config.toml
n_layer = 15
d_model = 160
n_head = 2
n_kv_head = 1
head_dim = 64
d_mlp = 512
vocab_size = 2312
activation = "swiglu"
norm = "rmsnorm"
norm_place = "pre"
norm_eps = 1e-06
positions = "rope"
rope_base = 10000.0
rope_fraction = 1.0
qk_norm = true
attn_scale = 0.125
bias = "none"
tie_embeddings = false
parallel_block = false
init = "normal"
init_std_qkv = 0.035
init_std_o = 0.00714
init_std_up = 0.035
init_std_down = 0.00357
optimizer = "muon_variant"
lr = 0.0139
lr_mult_qkv = 0.5
lr_mult_o = 3.0
beta1 = 0.95
lr_head = 0.00945
warmup_steps = 0
schedule = "wsd"
decay_fraction = 0.59
decay_shape = "linear"
final_lr_fraction = 0.0
batch_tokens = 16384
seq_len = 1024
doc_mask = true
train_tokens = 133100000
steps = 8124
dataset = "wikipedia_en"
Each number is 200 + 40 x the weight over the matrix's rms, rounded and kept within 0 to 999. Layers, rows and columns count from 0.

# up: layer 10 MLP up, 512x160, rms 0.328, rows 103-116, columns 80-159
# down: layer 10 MLP down (transposed), 512x160, rms 0.0976, rows 103-115, columns 80-159
# gate: layer 10 MLP gate, 512x160, rms 0.307, rows 104-116, columns 80-159
up103,163,273,154,226,278,206,160,231,145,258,214,160,153,249,164,234,263,185,117,140,238,204,202,188,180,283,212,196,131,199,268,215,93,217,288,194,203,145,306,221,220,233,248,258,165,188,226,221,194,181,254,281,283,200,166,208,196,141,178,227,174,164,276,194,187,233,163,210,114,227,223,193,226,187,234,190,167,157,223,182
down103,269,248,213,182,185,133,175,224,259,244,165,146,166,214,188,239,238,158,163,184,190,147,240,162,238,208,198,186,203,163,181,168,183,154,123,220,229,233,181,176,145,220,258,136,196,169,183,227,184,186,267,184,177,169,230,184,138,223,212,198,192,136,176,250,238,265,177,221,189,225,229,166,163,170,296,234,230,115,194,223
gate104,187,281,202,162,244,198,172,204,190,187,137,223,235,228,212,188,161,197,252,191,285,240,178,184,176,230,217,274,212,289,146,239,203,243,207,228,211,190,169,161,206,236,149,161,173,197,210,183,152,168,224,212,279,189,173,202,212,171,184,252,167,194,215,192,201,173,197,197,191,205,231,162,248,166,239,202,162,204,158,149
up104,244,262,127,178,254,209,234,173,258,254,199,252,234,215,265,209,149,208,296,257,212,184,199,188,156,234,249,221,255,204,195,165,206,220,253,217,210,278,151,236,202,164,243,201,228,163,246,190,201,185,229,229,224,172,166,232,199,163,189,284,255,221,185,186,226,231,215,212,234,252,210,277,258,194,197,158,204,159,238,181
down104,251,217,239,216,103,227,213,219,230,239,204,235,189,197,230,179,232,176,164,166,266,208,195,260,174,224,164,269,163,162,126,179,161,249,189,241,169,152,176,297,162,214,174,186,207,194,176,201,243,228,235,153,95,200,285,179,116,151,182,182,190,187,209,156,144,243,147,227,212,239,201,242,194,153,209,117,160,220,210,174
gate105,159,191,221,123,205,228,210,268,187,274,201,166,224,256,126,258,187,198,297,165,117,173,229,193,165,279,297,215,207,209,96,227,227,271,270,192,252,195,244,174,291,220,188,211,191,84,205,177,129,210,225,212,151,216,210,184,200,160,210,262,152,243,205,227,185,206,215,189,205,275,225,159,169,220,219,214,125,233,171,198
up105,272,218,201,237,171,191,240,184,139,186,191,229,161,198,256,181,235,219,136,252,213,313,157,186,192,219,83,171,213,171,271,207,122,171,172,173,255,217,154,226,160,228,215,247,226,223,166,214,176,179,203,166,216,173,216,177,210,190,156,190,155,175,217,210,233,203,193,179,236,173,132,219,234,201,120,165,267,185,247,227
down105,167,130,220,156,269,225,200,202,190,172,137,232,189,205,245,211,224,156,263,204,134,253,248,163,257,178,175,284,216,159,133,153,202,245,163,226,210,229,235,215,244,244,243,253,184,186,189,202,145,278,231,178,269,189,215,204,214,147,199,198,206,175,216,246,204,163,227,276,143,211,178,129,211,199,178,207,190,227,205,191
gate106,188,181,179,151,223,200,198,198,233,265,221,191,260,193,135,155,225,190,178,204,252,213,231,260,185,160,165,159,215,263,119,191,185,115,165,190,181,235,210,182,135,231,170,227,230,84,163,219,188,131,202,263,184,252,162,156,188,236,249,241,173,213,187,184,191,177,197,191,175,299,241,156,181,207,204,179,219,185,219,268
up106,228,220,174,221,146,210,226,132,220,147,206,196,191,212,150,168,222,121,235,184,227,189,210,119,195,223,145,275,254,147,181,293,246,167,282,147,164,225,206,171,183,159,229,188,177,238,233,176,255,189,167,232,204,182,249,202,230,279,106,212,111,217,147,205,174,216,175,216,231,122,207,182,269,269,186,160,193,274,259,215
down106,212,198,215,212,186,163,213,228,234,200,187,189,300,194,84,278,146,175,239,139,315,287,181,148,241,230,232,176,192,177,180,220,174,235,229,194,194,175,213,160,197,146,140,238,207,179,212,190,220,181,207,240,196,182,145,206,291,275,197,160,202,255,209,170,183,108,116,156,224,181,214,156,206,196,118,192,181,178,222,220
gate107,186,202,140,194,200,209,219,241,209,156,248,179,125,131,224,201,203,240,311,120,275,277,224,211,242,310,250,187,174,152,245,179,213,223,180,177,178,185,250,250,209,278,158,201,175,229,191,219,224,175,172,307,188,167,216,193,214,203,153,191,128,187,170,210,215,187,182,222,222,198,220,164,180,175,268,208,162,210,166,276
up107,184,174,144,177,248,156,194,205,141,202,157,194,220,166,224,207,181,275,183,228,188,212,194,141,215,188,208,196,139,151,243,189,214,164,164,157,219,184,168,157,151,169,96,217,176,162,116,198,210,241,260,137,220,229,213,246,131,194,261,142,247,130,154,198,195,211,137,244,221,247,206,234,218,192,211,149,247,260,157,209
down107,243,253,161,173,159,235,201,139,131,195,224,185,193,148,250,185,150,228,213,277,191,255,246,211,247,237,156,183,194,186,165,170,219,202,242,246,155,156,158,152,210,228,277,231,200,222,110,256,185,168,151,207,211,173,237,134,194,170,150,268,225,178,204,188,161,177,203,278,227,283,185,246,138,227,190,189,193,187,220,185
gate108,188,182,230,242,284,102,195,147,225,191,168,181,207,166,164,210,155,137,243,225,177,193,208,207,249,257,192,190,206,162,185,145,157,191,183,218,237,278,125,158,199,199,226,258,253,197,122,205,172,197,196,197,188,242,196,232,261,140,135,179,178,232,215,202,192,194,174,151,166,261,262,201,244,184,218,189,266,260,153,219
up108,244,178,197,225,215,200,167,238,180,167,231,227,197,155,182,191,150,218,140,151,191,142,191,189,185,195,189,237,173,187,169,220,142,153,155,150,171,294,205,182,204,259,222,167,170,187,246,212,150,249,209,115,217,183,210,158,267,200,265,208,253,198,248,226,197,238,215,230,271,223,299,172,141,239,209,201,208,173,223,224
down108,204,285,204,210,234,244,281,269,184,205,137,201,147,153,183,202,226,188,220,168,199,193,236,188,187,193,134,238,182,172,210,172,183,181,187,156,226,166,146,76,222,187,288,221,234,239,195,164,111,184,169,243,203,250,247,238,152,226,137,246,153,227,160,158,218,172,199,202,220,151,184,176,242,233,220,222,172,232,200,190
gate109,187,206,131,210,162,232,163,286,195,268,211,205,152,223,216,206,161,243,158,191,217,236,230,107,171,160,129,172,233,149,151,152,244,177,193,189,175,147,261,175,182,215,215,245,185,205,220,140,256,196,271,239,194,245,158,163,207,215,194,123,214,172,215,204,280,175,223,190,193,234,249,170,191,177,240,155,225,231,146,206
up109,194,159,239,205,186,150,183,190,189,208,188,265,249,173,182,196,232,219,152,197,196,235,212,178,136,247,249,179,147,188,227,228,214,164,217,174,191,237,189,262,253,254,171,166,191,167,208,200,238,131,210,263,162,131,305,124,196,194,271,254,173,239,265,233,115,204,197,117,231,224,195,232,174,312,199,217,209,164,147,202
down109,242,217,207,175,219,125,184,233,236,211,164,163,237,173,143,174,223,185,211,136,216,220,213,171,197,130,95,179,183,199,184,216,185,201,152,162,225,180,246,234,160,203,133,211,185,273,138,220,174,185,226,186,266,196,209,181,139,238,175,198,171,242,158,212,187,234,152,228,123,231,160,227,172,122,208,216,163,186,259,194
gate110,249,199,310,117,211,204,212,166,122,207,113,233,236,142,181,169,184,187,174,183,201,188,261,169,250,173,161,178,199,245,255,191,228,212,189,233,132,226,161,178,202,181,227,210,168,208,168,189,126,169,179,301,195,152,208,149,221,164,184,190,202,214,228,148,154,205,169,227,213,284,158,175,244,251,169,204,163,260,264,203
up110,257,195,237,115,189,242,188,242,183,214,96,250,236,160,125,168,215,160,219,141,222,226,184,206,246,239,203,157,184,248,200,212,198,236,257,157,188,209,161,210,134,200,148,191,243,192,192,188,152,145,185,220,196,117,190,249,251,190,214,238,206,239,171,176,147,188,241,230,160,260,175,150,208,230,235,242,166,253,314,222
down110,239,154,168,229,201,244,149,241,213,151,155,239,260,200,195,204,172,232,235,266,265,222,250,141,253,192,175,181,173,200,169,164,230,188,207,167,76,235,270,231,209,205,179,203,222,243,212,233,239,252,184,217,209,220,146,240,129,213,224,241,227,179,178,215,189,211,149,201,146,146,147,162,193,228,260,173,241,243,219,257
gate111,234,177,158,188,187,279,251,227,183,120,272,222,299,229,238,234,143,173,216,184,137,178,207,164,182,240,183,113,230,218,222,234,142,200,171,213,273,217,240,143,153,179,193,210,179,126,171,243,249,184,209,179,198,143,200,173,211,193,201,211,232,182,235,115,206,213,147,221,246,167,223,297,228,173,240,249,231,178,142,206
up111,188,235,137,136,154,259,173,254,147,166,149,228,211,236,202,255,186,207,234,189,191,222,199,139,198,267,162,181,264,207,239,223,174,196,252,180,224,167,183,160,201,194,147,238,169,195,155,131,207,214,158,104,222,150,242,251,153,226,207,179,236,100,248,130,232,154,222,184,226,198,244,249,161,186,258,199,186,214,189,165
down111,197,237,241,184,185,179,261,151,242,163,154,186,137,142,204,176,222,188,215,217,201,246,232,257,210,211,196,252,169,98,220,239,215,194,215,181,160,204,177,193,220,233,181,227,230,213,226,226,107,237,245,208,182,195,202,188,278,211,178,188,117,223,183,156,149,255,146,225,158,205,204,158,220,207,199,141,277,180,275,232
gate112,259,141,220,281,175,206,220,203,265,195,167,222,235,191,155,227,125,160,132,208,158,173,260,157,269,143,193,205,281,196,222,230,162,283,207,177,255,158,144,147,218,257,186,255,183,148,221,176,160,241,193,179,200,175,194,225,148,225,153,228,185,240,204,235,117,256,188,180,218,183,241,233,153,221,211,219,215,228,199,237
up112,159,256,178,262,223,234,224,159,176,202,164,148,141,173,174,204,236,210,242,273,208,230,194,188,201,216,189,198,179,132,159,247,231,164,157,172,233,142,204,110,183,210,259,136,240,254,136,194,134,234,191,203,163,266,106,194,169,223,254,205,250,153,183,286,214,264,233,240,162,213,245,166,275,152,224,255,232,177,218,182
down112,192,300,221,192,204,245,216,158,175,141,270,258,214,275,162,248,252,218,237,151,279,222,120,188,187,273,220,189,199,180,208,171,227,263,187,187,246,204,227,171,195,194,253,175,123,230,196,129,189,286,255,202,267,187,172,177,179,202,246,196,214,142,178,217,143,321,177,220,160,205,254,204,207,195,208,202,215,230,243,302
gate113,263,221,237,211,219,227,205,143,218,225,238,161,123,280,239,284,147,212,161,190,199,152,253,184,265,157,168,117,221,235,215,178,180,239,219,203,235,173,202,197,179,214,145,180,279,264,155,209,212,251,190,146,153,197,273,216,242,230,206,220,127,172,230,188,183,217,133,184,203,244,153,224,224,248,200,213,203,246,186,215
up113,165,224,166,154,135,200,217,189,278,179,180,207,227,211,197,204,205,243,175,262,164,243,225,202,175,154,245,250,208,226,104,195,169,192,225,236,172,146,212,222,164,176,188,241,200,184,210,283,254,140,207,165,103,150,206,161,158,264,100,149,176,277,154,197,237,199,207,252,171,254,258,182,220,133,164,130,184,190,212,185
down113,227,251,228,249,212,254,217,225,206,208,173,301,181,193,242,283,171,271,152,231,236,255,218,206,224,206,217,266,197,225,230,252,170,246,237,212,203,207,169,241,148,214,257,204,151,259,238,150,188,189,239,248,165,141,194,206,256,220,159,203,151,142,227,174,237,190,150,268,213,199,213,244,137,223,150,159,217,219,166,270
gate114,194,303,214,232,233,187,194,193,145,228,172,247,187,179,157,242,221,232,220,166,253,175,229,215,144,174,320,226,222,183,142,253,172,214,147,225,210,139,180,191,159,269,233,236,216,201,182,208,184,255,217,197,165,234,170,225,133,239,197,159,275,164,198,180,262,232,220,213,163,248,159,172,226,180,204,268,160,134,219,160
up114,169,300,187,142,248,159,165,104,180,205,222,265,238,165,231,217,171,172,217,178,230,239,184,278,259,266,230,187,154,153,181,233,212,241,230,203,217,152,184,233,193,238,156,189,193,180,173,255,199,194,138,189,203,227,154,208,206,233,216,235,220,205,188,189,216,161,236,198,233,207,181,164,227,221,183,206,119,163,209,204
down114,253,181,203,257,216,181,170,173,168,133,150,243,223,171,158,205,265,188,163,217,223,192,203,226,164,217,301,201,243,105,210,207,193,220,244,200,166,169,175,180,258,137,169,250,251,178,150,177,229,269,270,231,209,169,194,274,217,252,204,192,203,247,120,221,218,162,271,156,187,180,246,213,182,229,216,182,180,123,212,130
gate115,181,158,176,176,206,198,213,189,262,102,219,201,273,140,240,169,155,285,197,242,171,190,188,269,217,161,190,180,160,152,233,150,254,152,182,217,108,242,216,202,124,112,198,166,251,168,178,191,133,154,144,173,145,112,165,223,214,244,264,183,149,201,191,224,201,208,234,187,198,130,166,148,191,175,252,192,210,179,174,246
up115,132,201,165,182,151,179,211,207,203,149,222,155,203,264,167,181,276,210,283,197,191,169,165,281,189,137,230,261,284,196,182,265,146,246,184,249,170,176,262,217,229,248,232,204,212,167,154,222,175,81,193,148,245,191,176,246,125,153,183,253,245,124,195,218,236,264,165,215,230,177,182,138,211,141,214,173,221,201,264,246
down115,154,214,224,218,200,169,220,210,118,165,220,196,226,116,218,212,199,212,241,196,162,213,274,178,259,153,175,224,273,160,224,202,92,295,239,177,231,157,123,80,253,192,180,264,235,212,255,227,145,212,186,140,236,237,116,205,205,157,142,206,197,178,275,270,157,170,137,188,232,223,196,221,212,282,232,277,157,206,252,209
gate116,220,230,152,109,244,188,212,152,173,171,200,158,184,161,176,217,120,158,216,230,178,213,241,218,191,157,170,233,171,229,243,215,224,140,175,178,335,169,135,237,172,160,237,172,103,273,223,204,183,145,216,214,192,223,268,181,174,226,160,233,154,228,110,213,232,150,188,184,184,212,206,211,210,194,228,193,139,240,170,117
up116,221,150,249,178,222,139,193,244,163,190,193,223,131,173,247,216,189,186,161,212,214,250,265,223,188,187,231,188,169,267,172,209,266,222,282,198,208,220,165,243,166,318,158,160,187,236,154,180,149,240,206,243,239,186,243,238,169,229,156,174,147,242,179,203,180,159,136,230,172,164,190,172,262,222,204,177,230,214,250,183